Each number is 500 + 40 x the weight over the matrix's rms, rounded and kept within 0 to 999. Layers, rows and columns count from 0. Numbers have three digits each.

# layer 2 MLP down (transposed), 576x192, rms 0.104, rows 209-349, columns 144-191
470486494507459461481439487534522467494507494539499509470496517547491503530476564552526449435496518548506570474463453517554454439518432534535415
500490554492513503473483519482553501515592519521504452463491449423421488441498525460491531503486504478460499480499482506497536557503481477465539
536480491524457560479416571445491584604531547486526440447460493538507503399511495524437512395534472574524443600492464493506587517482465486483485
541422456445496575473504478522474494443498559576525489514498530517497475461471541518480489527526427482467488474513495496543450445433561490466497
457505546504482458517450554516412430539457505494511490535484481481516475528498488518460501520444446462529504429512518456533528489511496524520494
486495529501487518459498437465532518530463480490518514514463537482485517551526490513447491455431472472568469496460481471515514466471520436508552
471523419483478447484503511496583513609432494540562527496505550460541451445460537556443460543490471472574490474453490558447482518514406539488433
487507526470441530481471431566532476490494511491468468499524496492473552493497505497482503524534500508515452503427492496541569520502590455511515
632481495531459438551497504538512475462463574553557515472474562472448461499481450520426423495471548500469452392472465482524576433502544439529462
473479461491559535564498494472494557467496487482544465493492384490478480525591533509501522541475488509437512496508492547522498563526585569502527
485480525436521494523427489500529499487466430527441536464530520513482558479556548470483509488491521528539477523496469481449451479479478468486501
486411535459528443507506511540461491492469483438415477502491504509450519473530432484547472503488465522439507520464535609452518407473466502464493
463529480498474528486530525387500374559525569457468494438456554543523453465517464553513523563548578499589503456522542473593471602522487476485511
508500540485552520435523422489545470458586437423560530535587526425479539467430466517416481500532515546455478441497493452559535492610530539490527
414552529476436466543550481475469460516502495468464531552481509496487444528474525574513479556460453516487474505520520519501505414558452540533419
537489531445516517535451471484519520469460426470548535508507524538506497445503528470514545557428436463492517474522550588486504512476506505452405
555465461467438447555531505501570555538514464519515527547436478433427482493467527444578496500446467507543470463492535465527521435526495480543512
538528460447500509475567589498442454501533502558484532485526568556511506459487427485532503530510488457505490492528555480474574542433444544571541
429472505526508539466512462441468479483496501485451498500548523453521503520501439467446513504468558453507383516535471581531548505581504505520545
509543505547496443538516513423450431544529495541439524516578446438464557524462551565479467526472602454556521455513400506482484496435586537472484
535486471524567521498514534462492560589585518432535457451455492516552432470587516467495538505513522522486533468423512419564521561479486502482521
505471495460616490544455432491467444491454455495537519440496462479517465510465503480488508481570517426484472509447520509558466460516474483494543
469555525509540482457502538445556468526521547552463593509516545470560482499512462442512499489521494531519461526605490495489509547539438509582436
505543491531474506492366467526472408508539523512549449489478458590474425494488461495436525546556547462444482551540472459489570487474505591494508
528447452447595507573460556578445479581497449523412504470488560502476556519507489456556585551507465431527475532590512482489544588466486595487541
505503589537453486493560498543478484502495505501459458512482486484544470512500479444539532542472473455521511589511505475560523461498427495495448
528494536517483394499496482479511556445504502559510501532479525512454531485461508484519506517476511419559489482543484459492463454464518518559500
522517476498485468467593490488536472550574529557434559486518553484500479552544540499520544488488532517518518461490495452610546528441426505517508
510543503490310526454442575525496448546593536499525604462561502392512438411533532525467425501590563378595510462574441497541484604308584499344496
518566519477479533494482574537441513395522524600505461484516464491499485485498461495480521509528542467508479481449425508498532501500506484462500
550506503436481489447458480525515507477522499524530492449544474564506468493459545531476492554464587531456485509518569528447467507512433474487524
488414478448503494472551519457450511456448532472489494444499489544442505556587540441432550484539494517546528569523487482443512541451485485442533
444411468537490440504424544581483503392453484539521439462510489509516452551482471511570469412472494449530427485487469489429519449471446469485506
481594458470512532463528382579537515472480511525437481490510503547548508548464414573532506525529435513493511516452559503450548563515501439552522
454488536520506465510487482516459450495545404472499616491541490404496487481485425534536474469532510467517478522418404594423574538464441530469416
464518553477470432503445504529525544483492547479541493475474521474497515576527503468511513547527508489556448405552578485538499477551484517464449
529473479560481523532486426432518498527544486434446614480463420477459496533527463495481496456530569505582506427564427456528482569512572532500496
480518517586514499479442546454549523488481540478520458530506472533512467511509578534530492517532511559451457530480528492584459541499558462502444
526495462523442491503454520571497518400514503567544524544558480552472502566515501512510495494478547472600524506488524525521394492532490494512495
437513490558500484464555501447497475499510514510524404484514475534549517469473494460513575460486507542483499498483534474460553511564559463576530
475476513511421549416464473479508496466462529542514522561451434533468541491499460545538541536510574470548461480547589467547429544516517500440455
502511533491517536543468423517445505453530555498555512431522519492465538497461540446454443553497458540458504476456561493507507496427529495506503
493465516514450509494483525493531485482507506406496462527494467462418507528538484543550517543487451462489471466535537491467481448535538608514490
558489493505513437551463476542515503547445477473485492483507439512548468543474437483558470453534463512497570509550534485518513523499585498455495
588605530465547473507463525477454516487525544500543473465431473539464485514487472467373486551532546492505477573480565537460467564490487462434490
561452565487438500532468463458461560439485515551429468484508504527489494503454464497492590512506540477528444421496510488496449518447528524491484
418515504532491552485563537510523496504539480478499491468552523513555535485458509539467488473470530440434480564480553505468514500508532541517558
481528579521459492502499572524462458491532518513543497519524529570437481446471507445493450524500496495515558485553379514460430513515486552481474
470528464506456499501450462463461513501504525500417533483476395486442519518472508550504458502487503516499509464503441530491456577563511532540537
462497562482505476445514474560490525552517448536517537521556531472447474491538530543505483539490580544555540441450497499479517484467492547467558
558508514494449511481520445495447403521487485493541508423554574576549504504604467530599483496511527518464429502531520541481550538526479480565578
527537527572494422507501478486514499486481522480517509529475440514543529462552478491485558557463488529492446503532563520508554515499463504500479
488430523525499520441552490547530505405525541564527599443479581529490527559464513606504428482459454532475463470516517483449414495510458554464424
567507538491511452519526513492502462517471437499570453493462580505565484565515526495455526510515461457459469579402513545552481460470451493542525
500524575557582433567460471465506438538521405500451381558509404433402515582558449492462553531602532489438635492518486469486531546440518547492514
537535519456568490499517425459477471521534496511470486487468534452441521489463539445515538529449447440573477567523464406529473472479499532588454
509486542500558494486495568482457476529494560485510475560448409462474559509550362524620480598491548523451516511418476544460489475601596457506540
474534494483494471517509461477488502451510489463503499447496462484481490487439441528419510460479471493518527511530489499494505513491496558547503
585479490489519496454601555511461497563505467467435518526514496476416521560455545434461433547495531579479528447466540487446534455491488530537514
494497527533401503490486528466556559496466471495487499540537488435515511522456487498501519511492484487542418455450522501536472483425495488562510
550606525539476520592407511495535419488446471631481542414496418444492416497500524426478478438590513493560375492483468577402498478474445535433467
508479516447540528491467467495510578474510480488441463500451485513437457474451461585560484536504446477455505462449551527493568509505451462499472
513497546537537471530512453451493473494511504541487443447460481568495552476467520540489545445505527499510457479436429458568440531488502571539419
461472480418544499480507539448433483473484376533512440512585487568412499482545489459498540470475531506532515432507504487527478453473413426487460
496511546482453565489482479497448517437499526398508492471471524491557560549478513594558535512516456506519472547489465398536517526493461501472518
545444527472471518512451555403545529564555491443435588465425466483534530491492577536444530487486521548584453529494453473473521507471481550515519
497476585494511492461530488492536483506547501510462457484508481473495445470498478460498523445513505541525497544537542500514558489557507495480458
439460467485495571466510440460508562525511485542508543501513490538524487511441511461540515532479463457505516507511445448507493497559469494456441
428574471543465529489564521542483544410528435427430466503505498507520553551449487534562557509457488509478489560504505558516431555477478496506547
488527501553526544523483514552424589556489526503543473590488499429516446516478457479529487505467562532482523519424522508484488479492492554577506
477500536521478508527575523493470551406561429465448569491469456551448513474597538536504578522521386475558445427488458487534529493534531537523456
462507508500613465464466536420530553496480504566454460540513555503563442476535532493497512495500436537537473462570532490475544515475475488451494
541579561534406491477575532541530486541599505543474469516441483542562538459473505520584458490448475471498583534495542438507527532446543537441506
570531500480454477485480502545536497532523493526466500511488526487459544542509536439432465526447470458571571509443492542467505521529452501458474
524530518518546516483538473513510484433399461531502457508500483535492559542505499505593483556441423453437502486409480453505435456552465523520525
509497561499504523531526459457495468538489483576491490486430490509505523526450518540426436553492514532527501424453512500489511472449419466543557
452513508513476566495458510500555507506515507498525506509442518521521509493486540524505456478487563517471538517514447453577449495508505487497596
482572470501534515424513513530585458573550461528522441469523503482516488491490505484503474476544498529559474482534462512460536459445432467520522
459531517581453524488419526448553468510472481485472454475508563484478516516480466451490505470547467448492489527529469509485491513501480490536471
519463473574491503493566493463444498525578561524462472502510559466417461462489488576518466511508467537438463490472525468447468497417491463476527
445527505519436550517507463526578535462500481528571519500502563542527536521508495477479495530525448414499506502548550522529480510516541503486535
554469532449500469526510474486456448433481481518460454517481491519455532522581495550533527521503547469498529514543513554550563378482519559416495
468458505574508515478513520505548550526488548591436470416500545497500454479470511598403488542516519473481514431531516473433472504431500569445568
450549485522407459474493513487463505472481548558563512466525467442470445479557499520548527526486521447502485448514538462491489513543467489451497
513497466527571521489506526506587524485469528535467595455521546553437553521501458538504484561556460483468445499558449497516436496470458443509476
513523445501510539586583540509420464466518496476558432535487491533543441517436536537533501500446501518450540491521501534458508452545532484602541
504529516498482520477476510551528548456515544547501504474487494495488450545481550478489512551568460450491458431552518481504497453536502479434496
554505486533433535527513484493469535420521528483531514511470481523544494502529502474480507473498534406563510505558497492522471484569555461506522
540444482498478522501473558482449528472494462502535448491552555476574472490535513456422562522465532537557494517482500451472594503495509489578505
518385539468524515522517467455469494531558464529501558493553517394491439473554467441451467517495548443564505534579521441523432487485575572488475
513479480506456464541512493514469517549443514483465516515514521466472553472443431465499519498480466479527553437465537461458481505490462523503519
479496484512508416535544456496412463543536467502504510559445554555502468477525508461470509532504492521506417458475455515476533447528518516536519
445464490523523544558537461389489507512542464490563485529496493571523471541510483512462517501564478531488481482437522447542462528494503534449526
418502458411479491503496493491485512508456500434511487520473487502547510487521564503497550529505532495564473436438499497447503523488506508525479
449536500475546572479436484532464387516593456469501485487489519434493479494521527493545466498473526496544468481463476548520458534468503468496531
438504510441498525418544497507535514469554502423448555536573543516485526502449478482442545513544514492567538463528467482475520429478532471469543
547504444509513489517595476588420478487521502474462547434574332504506482577548476427505513509479633460466480488558479537546485499513482512581513
542615511545453584531488597512499433539594543559498500476462475484457559432529548515551448427469461485477472528400533507443531561484515490523551
468532450495468488549540524435440523541516483455465492527504582560470572521490504550494554496514434513503479580459523541546509465437600551478530
445508589435554499476543520558534512447558504464505501518492525485533578523521514519513477495473495488536529492529551453453523444505522471500507
416502587449504485543493533551569549457494495532543477476450528546489530442554578529593535490563499503474556541440522511483561505515498529488469
514488485488541492468467554516460484469399514519480551480507471530578501514578492500524436582479520509561498599511478475455467423495493591501472
428512557531495522536566483466517425402503473483488496537546524545529459453499483475458518481490467579518500472503452503496541479444539449493547
455513479508504535462538536467532514478416537447512483520451502498534499500491494539485541450480494465495477521521460484469522481468431498497534
479515517490536504511456489526480505561461463547526441433519496478540559533466553509506488487516397572456496481518529528551511536528508457522554
520430492449521535483486534520494489425504427434459568464470487523494559541502516593478515469506423547482491476502523516456487498473461528525463
458460471532514433520461456451543473523521482413550419464532454535497513460567503514443476514494497521528482519502492573462563437514430503568545
545507432565470462506550566490490458457476513467466458532480446463510563500573470573515506513473480482488522484473544572425521480466476535538570
510431509554529453564541436484537564483500501450560523511465493471539475455500493485501530500486600519492537440511526490502594535556534570471540
461488483521539517482536457481455470475474509484524525433499474557498500505537541548516477519557508435501546520547525458540492570529521590502572
463407490548456468467503479456447470470543524529487519467523510519472510522451501551505482415518549516536463449532507424571543535518529508550550
488459481521505560461544561504509511517466455543482497493450573537452476518549550468465445436538484492444536463555478436538414517556515458476499
516425528414516470494498568538492442585545503432493574526494526534459505503494574516495458521465506530520564543501482496509544521447522521524498
500530443494537534460521481504511526506529584485546477535556533420587531454481614469461443500490531492486427531485486506459537537529508517504571
504522513538494565510528517592557499422535553424507527545532474525485525525453555497511505456494390521517520426584489453468557487502459502562427
508506443455493537497569493540493549476439531522548548542481495490498446456506527533496495476559460539516569514479498496478495543503528520543451
458408452478435479505446537540464494553425486581510514479547475446519490530478512487460500542384497513508543523477564456534566458553463490457574
454453474480594475555521524494540504454600481490523542538504526499547513591474535568531493533448554491497476493502517470467437541464442450440522
536595507519473417506476448510551453530460447511530502475532514441533468485532456505493517501513499525584497526445499434462416462529450495434413
514541480487546466442499582490471510565511533462520540611531398499484510456548581501540562525514550507529526465559460526467484543541544562492533
511502569498482494534454466551547492540532447492468464544458454519469464506467536425455557552479516566534490456535485431471482433558498499503497
519520557540467503507440477520494509507526500444561503540484495540491512490521423468493487489529573500514503512547576481481527495516464496501497
507472492541490492460431536490532437569559484524521447524451513522547491503428486526480472492536502501478482471569402485531489552457477430504503
440578564505389489530543523482563519529466570514560520531554507423573467503440455531541511435548399461565484463515450508526498572475458551500457
538441519422496553471542534488521488484557506530469470468530448508476451539477433426563464462508516473504470494513488525526502526508483492444500
487538455474541495539416500528494429469413510555548542471481487552553513511436493487423513477459526419464444490463474458515503486490525517454497
528486516454535490562469526505475534515478472489539393413427479543552499503558474523485510445482485503496530504484488513543481500491591491549494
487430504482495496502506500579561506459502579502524480452531495516519466516491526567527532513570539539454514489400485481560512527471529562506463
496488482487548471507448516486502558481524494523431483499573488494505505440492555487482447474458512476429517526481444524554511460603483577506544
468489509540450480453542504590471519517443489559509450565462516486533538507524488470481542482521517535453509553460510605499523487483503578479513
528491488517464491465476541545490522531474561504460501507544408465482510520621505509516549462524466472414503556500461473560558503559481572475591
520583489502570533535555479518520510483537497476537488543494517439547519539484521467566470552484523492555526474476531577433510557439414531495464
493531432487495520416529545542484523453498501466529466462518494494474572528452524493523499526525528490522506477482562522431465451476477516494486
513526520434517485545435459452428539580546459514451489460541505506505509492554495458482531473433557502460512516504489504467494541449478460534587
436512515468496478472495591482432570499500523471468491591522515524491509577502489477488472502502497568514581519500509494472533523439554537536438
457458449448501507525509485462478482571485539487463525510520547483561504521533445429487518478526477454471490473528513494515481486497493583541439
498530581521468439549479495519496444507520502548534516471599453552522430472484532474545388465451551515488467434505488476551468555496438494431465
492450468523557608515562534579471445501605444458491437541474458514477461571516533463520482507607476408576490496477506565460451529489511536435547
525483454426502444507452510476535563498509550539528520493449527526483517548512383444464560525586466506509478485512510507493439531474538480467490
531424548483537519409433501424429516480495516503513555450577456454612494517538451558562426432462507480556502511515495477519526481466500531456499
504492505470584439420487481495475539524451482450459453476484530490423558520464436571592455556540365551434405491524512531545522541483473471551489
# layer 2 MLP up, 576x192, rms 0.122, rows 210-350, columns 144-191
511468497475497404519532566504529494516526499507524509551535485439500579490502475465465529483554485475503454487427502508408513487516564549606533
470504454508562510488518491508475538517462459486564492464551461502567513410497607495452576439519493465477470493457516502542521468529425518486558
489510486519508571535516477463569528583451518448494521489515449528434559494548532485582575448497481539495536553490596514457503477499448453498535
480550538552503488474527485549528527476483482508510515487524432543417531526466541501477467557454456527509465527444525482476533425548502448518542
504529532498473475592487566522500510482514452543449544481484528446554576576496574466442491499527528549483482583516531494470434451471564494502494
469500503502481479458506476544538499516473528482482456469576511559532460455526543442445515554520531588548465466510423509440507482516535517449517
552530527542529468503480500502492491528551510494446526548472471525495517476472504558480472502527556534537495475528478547440489446441458507467429
490487513563542530559440533489511500512515480581511483466482518459556449462494473507514449521463534455481489448551489463484518552517507468508468
500504478547466478483520529498466527490462439535502505447534468461532498436498553501530510494567491517531444463508487452512516552571499474478551
492531442495542495529462511552505510483482473529512473451447486542591537498501481500448526490538521561522573514455523514523434550491534576472513
470455487559521541550558459507543439449509425468491525474489574545502530501569496536440439474402529446507500530574538533472598514462429533460454
544473489482507494491565503471526470487549567517477501517475517462529584516489510535521528484426481494455436519510500464484510464504400523478464
451522469428482513486507522485486500520482502523512483446531479544501456485462520474486550492474484455517537481492471447499507499519539505479523
565524547550419487502471496549463493469462434540500516523483529523502462493498536529478497528522448553537444512428499457481557438443451531465444
434440568450479511485513557451519505485503569582457405503450528435460530515530370460468487543473524486525460544406517456554555510442463428566547
466481458473529540475484536455550491572493521527545528534512488452552500459497537515508503495560494532453504469509405463533543437512537545509524
552486462533512496523489500505483463585475527492510535485513521505442511402579536454538497506466534420564467489534543450456522540423481500556489
551498523544501499440513480482443533526527419505525555508490491567496485540455523497481482437526500471495526515509516551526523513481498510489498
544529520577450516460491538535498501616573463474545525521518511435465540507422445421470461452517520524588504417421477509501476526483508519523456
522475482510503514441496446618568415479439480584434484520523535423515524549457531553465471448477468506529575484547493528498542512529473497618471
517435488560446478505457438505569552483534527460511450480506499575479453566520466514574490506497508507527457533509537505512550508425459479522554
555559493530494434573503492513482514492515456506504553539465528432500548486498523447482458495491519465486485545470548509496547504496534544457521
508559514473526430507567485518489456583490438544503506495502567459503522501497496473445472452560508448549532518508544560476491512505512555477489
490486479422503502577512528524496508580523472523501498538457481529480521506463460558453494516470462469528450508497558456485510516511501574499472
538451517474581553504496479462563471465523516499507522473497470444513499576495512507503438406496547466538569418502510514483555497481554502532493
392506463503552581467510478531454477534550570506423543465537465464566467487514484473397386477501466472479516490440519540456560457582422501492529
421452544455544501523547517504479483575508470485498531500484537485529571507482504464486482494500492493491540529505491489524494522524518452508491
541672584457406508562257458611491360506585509535443674380498358534534450380439443464353481439528527366563584299474459536518448414397434339430593
512462482483466477455511504537490539534490514413453461492504499485449555440530467473548569492483480475513506483531463486533498537487577538515514
526502534614461557460541404415499502515439503465525515485495513540502480445544477543622472594513534555547479540510455486491515419475548537438483
558580444526534533460533515494526444499464516528479504541523511489575491527489455577510428513416585517435531417508528471514543487492554502485452
518531469512440479477562435434484519577525533472426559475451485492483437400515508455462502508583480516476583494514553579556512503567576477519474
526489492532553466562541512493488594531591564524441402501428487457502542447492477525485488545469549578503488514505482504521503436470519500496465
539518461542531475484506463508462507515519477538545497535555482482505525499490533550457484581574537495528492445489465569428536490485567512446497
426520488512539519445433535549526489470449482534536529525492499449539526466476505570502525464513423556479521481461439501511475497503486384525517
464542461550449514513511392469463537517516487562522445564580450466571548522505550567528515472476517523512522527526452533515533489477533502497555
557355515536557524594463513541447477505490477525518539456502554518539488474490438526503512531498506490500608428497463429472488510520499475490596
495588448545471501459470461497519528533471465465538517569554456537515495481492495512535533526509531516530480465530527508480540502476495506438506
472510491537487493493506493543458499498514392509487511549525450521506476535510515457440472427470419528528508490510550503554554587496452386491547
524507478518520414434503539507477481456532480577434480435519443472530548502452489502451492476523480532505505519490548466536551439483503501521525
499496546567455465440499537533545451501541477455523508467466531465430549447489536531469516466485568475470577516519542515482539488531496536515527
520509462542533539449576509506542459417537529505539567443518502486526535491518514568522518509504446487542514483532490539472506456528552468464532
564426510460412553479519495520438515486421532481490507457509443516473586530505518529514560509487457434460490452490457541484506448524407433502524
513533554459558465510541541548509511580476456557475486559458465534507545547484462474526495458571502555458521498518534498487518481462478517597513
483466420534428482473442528420525464524472484527535524507497524450510480493508444448564479475468540526450578462490495516454460531433503529429481
556484553499532452435457506500547516419459543497510502486478463428515495535518524475525511480466558552506448519494505552520445472487534503532506
554528440521526505542464453511570547463545490514481514476526447575506473436503530533480515494505527502476496446493534454481481560549486445450507
526522496467522426543502493546496535519463551521584490436452540499554500498448515554495498490506531455518501481515507439380480484510474521477486
488473476496516524475479551516438490432485513489443475443502502540494535513519513452499571466512551474456505591492502520507535557562474467540443
515527522488523503556469474476430503490511472471492458488573426500525481461537467500450499511484466487511469500497525540490620415531515463494535
523529451446611501489448437451460539514520569490560510440510498498492607522589505392511593492523606475415481490527515473496444481474473461530505
523468517529461419477525424545511475544508461464467539541558520440427500538448483365504466514496548475504550521475467548398548468509495442529546
453494525506468584488468508493525470516518449537520536536472492438482515509490430479552522552530489416536469472492535491486491493527544510528527
530503558562516493570412464542397564559434498561454507437466454488449486494489535478464458465499528539560457501473610506472533532466460561372511
484495462507516531488503517544501534515536501467537519501602485520524506515511510483503455476522619459437517442477485561459532460469484477592523
473507558442578500524368513491454492496468402537478437509505488478562495506549467476515475515546569581507594519501567516462441545506554444444537
422547469535489490493516598544524449481526457556441523523530511504540490492575552515469485540523444491514480480444508512497488512491482440478437
445549509455539454504450514568551479447504446520445438466523553436558518446492451497577508534478560439523468550518546487542529529520474457511473
521440503544510551527496561513457498546480418475582534531636476435559534454469440501559532515541455495495450482452475602485550558461485463474446
444561564560530502490459506555475425514592521426470571575495429522387479505434419485375456426534560542570489446479504355480463539404488428475494
507517516544517544508506525554510412458515486553534403540482492563515522430472510475503506522487488435481507567504504440457493523528498504478474
480485521467478411485529482539429457543484472512477474472469516489484477530487502454482503500530537525535447512484469512564508499520526476495416
478462477496484574596514500538556534518413519504444446491442507473521444503534555495491468448481503527477498508444543501450518515505550531523556
495528517504515438534476537470527486577531433529539481482512485543459393427452551424465448480562586513482508536517573599496503550515466515448437
534418506512516496430467481493536537489542428517483489508543500523621495499520485538378593529498454478528431504450522426419561532522450433471539
532458545507458559529511496508474493550513538503504559499475532534572483502499494503528525485507534517520432480520457480522583445468499487522534
528508502492484447510441509531552483491495481480535510456473482476426468499551492490440475439504540524486468539465463527517492504448485487532550
535441432447461527507446509433508516579503467542525507498502535541469507515451495469504521534529502545507501514490529436507503499430530510473463
496520497508508437501497405472532550501447534515463582458484485572498487434512547493510532518488424513461537533532465516553478463492496488475491
488495496519488515592477558495505509419528601521579469525438479517547460510482572490458596438459542534511469507453486438419527527439491536511489
561541533536451452569499552557541491500503494532476517451430470474462469523458425455471474505490535417500512476553539454491553511448563494542471
515480601584443481566452504530530519541486522571514506496481518443489572534517456480561538468463517526523504522463446520510513482460488454444440
451416488521535561580477535460451518472500553548529496533491475501533478480493560416498483514469479499542566534484475536512439503464496474519506
491468408472472493491587499494505522500493531484550483434522475488481496482496499485462534502482453502445466508511485532489570481480552500557567
497505505498507540491479539538605478489502515489487525459508478541475484516591470471522519465579516506429468531546540502474435543509508497484434
523507492442445387509423499534533459482523496529528531523475446464520478538528460461515603446556486474552403514498508540501439486436491587495399
525450471391593544470534516430564540470485448535501538429479527523477488502528476540466597451452519510480515451542453516509500559440564531479541
536492462445497556489513454471528554494460497498475497494539495582526446556535579518481526533508488534457549458476449534511558463495458431476574
424570495412450482468472553570536444432436438469533508496559444520497541475511530548536480533503555480514511429428539434501522508493493463455546
510560518509558476474468546508478495564561484489440429538494537451490531476478560447509432515474523502501549550429451497531514474520458517537464
482516497466446561519476525561502466478546477485513488536523484517453458487492556486502546528499513534590533456470500494471522512497531477491539
517504569480524484482523533463454491520542429478465514570544447438450453485474516417597513427459475489544564539513456533576503522534502426533435
527440534481481561521514519482529429529524460406434519543424532497490502577463482452513493454483518531462549530530480527526505497512462498491591
531508534457547454517427463494441460463415460495579476593520538520548499430506467434532421506511541473535541544462421497482478495507518496563460
547548482512505453428426547525546466462510478489501543475535555480480413539509525533530547518423552544579503512551509486542610498483504507509492
490520498567471502499570522459514487513528478424534507522478502502457502452525502510494488555528544602468434527472506487550522495510490466569513
455488537507534548549511518459529557510519494547448570481424454420535538559555533427461518525520504513479516538509502507516451497487481458503540
487457471549527506476519501561478514555474465563462466505470503488512481605524539522518525473483473493521526448522514585491480490483559483515478
489467449479490548458565479509445547495509540492583540521573481474486565482476531442477513469548441447528500552558465556487559545506511523486489
436431516520510499478494507542595524479546509482516534475524495581411448429516530525533481528445443545452503508477473550514494521521446451465497
515537483524457565429517534488595492500418497522576478497528423398494511497456472539497505472491571518491548478461507540509496549467548528440472
478450503559523547556528525527498468495517489477515557440551446432539432491502518535465547408417510550530501524521490474462538593494494479603431
629456599552517490501467515536406486499493477553482459544535459554455494522462470500577490501522476473480471466554480609500477430551484512514527
543510482546468424515567441465509528439379566552490561525544555524540530475456484527488546535473555502496428517568455394474563482616565515523490
520509603442513497577452524486418518432547477534469468491491465502458543479489417537492528456458486572535565475456492515521537475568558480510517
465524512452500527467430469478511569559538472480493512504542492510570514543510454483401476492551490488496592438559460605493521496434506516541454
553503517508406526540501455461525464484474504552447553471504471435559491465538514441513503458495496548470546531537517513532475487490428395564641
489517455539448516521490447549470496491435480477514481415504528541510474437453572548516507491462441496435592526512519560533576537472507464555582
529500527486500515552527538459485523523463511509445523485529491518496616544473530432533542470485489528548563464481518504513478469523456489494494
495511458434511429525502443546435504433511534465508512433459582520485455489539523462554496424502563498514501501502497564523543502552498451529482
501495520469469445498505556596505511461554446518441460539498489465412539517400481403480544396485499497526502437571513535495543534527432410499542
479465509510523471520514422469494566513490471466507513443491489480514571497462561522481534504422586458424492497527551531513476470546471522500471
489525501491539520425513500497493504480476526457519498502538535492577458493482494484461573507504487483547520562479480461499570458511505538571455
442514476529543540502492506494470494474491532517540499499495514563460429461471497536468515543415492451542521464515485528462521420524486500445476
520483442521548551490514462476466489444528435490469502451507497499467511422518510522493558504453459511490515521496485498487503505506533504493488
478457533418447516533466489589516500481508505513472586567486539462444454468425503479556523476436509494531528485490525468504497463473496468490485
484482575435525563527429450468465504507543544523465504530539519523556514455444511415462504519549516516471544527560443383491429459507569504479518
525532489486511493500492549513501452488504525486542468464506519502457527407502491528570530473464537398510547462488588500522451584443474523453547
442525476478515543530477460479411558503527462531521448557547447527511478483579466526494501557496494495527481542546497466461580505461428524564504
558540446549601470466460540446491480450504400490419448486546492448458532463577545524495480521438476401495464435513543445527532526475417501597388
402497520526558507541519465495487447463515434567494460470493514545431472475500538429479459413489533538475533473431440472442563517597537515539469
481550476483489418493542427491475562415489469511523486489531504404567493493515482531532509487435559517458475507494517516495509500534499462475508
519513455527571539447513565536510529553478488519472514514524472480533478510493478484495502459541526528536454455529569492516450574416557446501544
473529426493435529496488530420476494512524448441522474503464463478471451529578497499544512485467493469525464428498512491512449504458474547535490
495476501530558427520488559494568505503546447546425486507482520502483478519515458521526501504466546511457453466539520513526473475511453504511510
466486585474535542550428581486537485495492462574488525534485491528462407487525483446530460488456576495526506463537540517514500524516485533525489
572489520579474483424498411564476546529458512523499482454566520488482520384472524459479560435487441541476500510542517587477515455519480529536522
548537512505538514488457518430528476567500532496506491533477536469473467527443517502580444512460579429531498506496493540517555489462509495551423
486483469528428486473564509466492491537435422511472493467518513558484496495562523485466522548537540430534421519508464489484512485529445425478505
510487472511472524389466508429428591445480533411504522455485466505471545461586554571584485524509477499435445484437507491494567568412528482472489
492467548529487419503516464504515486500470525456430485494535541497483471490493450564491438567459493578448436536551475546536506567488535486496477
478499529445534575502491492424518484492406510468459516448489482512527497539529536508454500539477530543516559545465503467531511491570495466496476
526461491462521445485450486542439442481468456648508481518553465541503487492537529529489540589483531505464445445556444463501518515459589495475604
481488502490503472495510426488487536486512472496489465485556527444518544468560510454521524475460470495450414538469497530543475457554547493570536
492453586552444504570484479491477558516523488514465410551518469436425552478553515508480482483560493511453576479526561509529529513475419507578473
440498459491419532477539409473576507524515508486495550562584479469436495484487489527548528489604529552506534422577532486529477455533467474483513
446503480522492499564511501552530518473531502486490434498541532455493553473479505402500490465452560487540432453449494507519568511522542574551531
454542511462392480455448536495520441585563496411467469505577529576501486482463442562560566545530528452533482498490480481579474591532496502508556
497524538454544553517389462432525482476540582436466572515555494564494431483487545512505416505421565395530473487488502544522490505546516422448505
522509545485512491548532508477602472516535485551463485531526505452512500428469498519504450517490481511566467483493500675508528535501489420523477
478469496558508603522513487513537510537511527510458491542497470537524489454447554390503538493534567500479470581471466490482461477565499506506554
481488515506531490621492434505507543501555536525489506519480489546465447484524548432543496481471504507519505572574440502457477537513539448506461
496477505465414453495486447445505543494428474481486529471507425517528503532539463486481389539483541538467430516525513519501455537495456502459519
479498493509533522501541506467566516410440440476490494486509469509551495495504524471437530451494522472539608494474485466492507486457525462515552
545586539500481505488472482540543517497485439568567471450497485541451417483478595514540484507455547505465493538513533524418550590440470497568515
474517528564490467488511502552563405542539510430439516526553460477540550437487504466499467455534522552529459470474478508531482515427482471472477
500491519591400539462538489532523540513497613481515478502465511456441525423554511542534535498432492556423561503571472455515497501486433522488470
512492443528503488399514586454491537467474508486538491493444551480497452575491445496458443497472499484528504529506524588489459467489454482440413
511521573433479527532520482427501478555526549524530519455572459480559540495530446528556471518465473478464489526467480509509491441423419466424524
473553475561480490462510533502569473477526516498540528513520471470495474531521483552532531550417471494471452503535506545508559474487546450445498
492516527511501519484527498504473467522493499526505502495602478487537436452514516582474545450474537526551549451505473517446500521495469460519484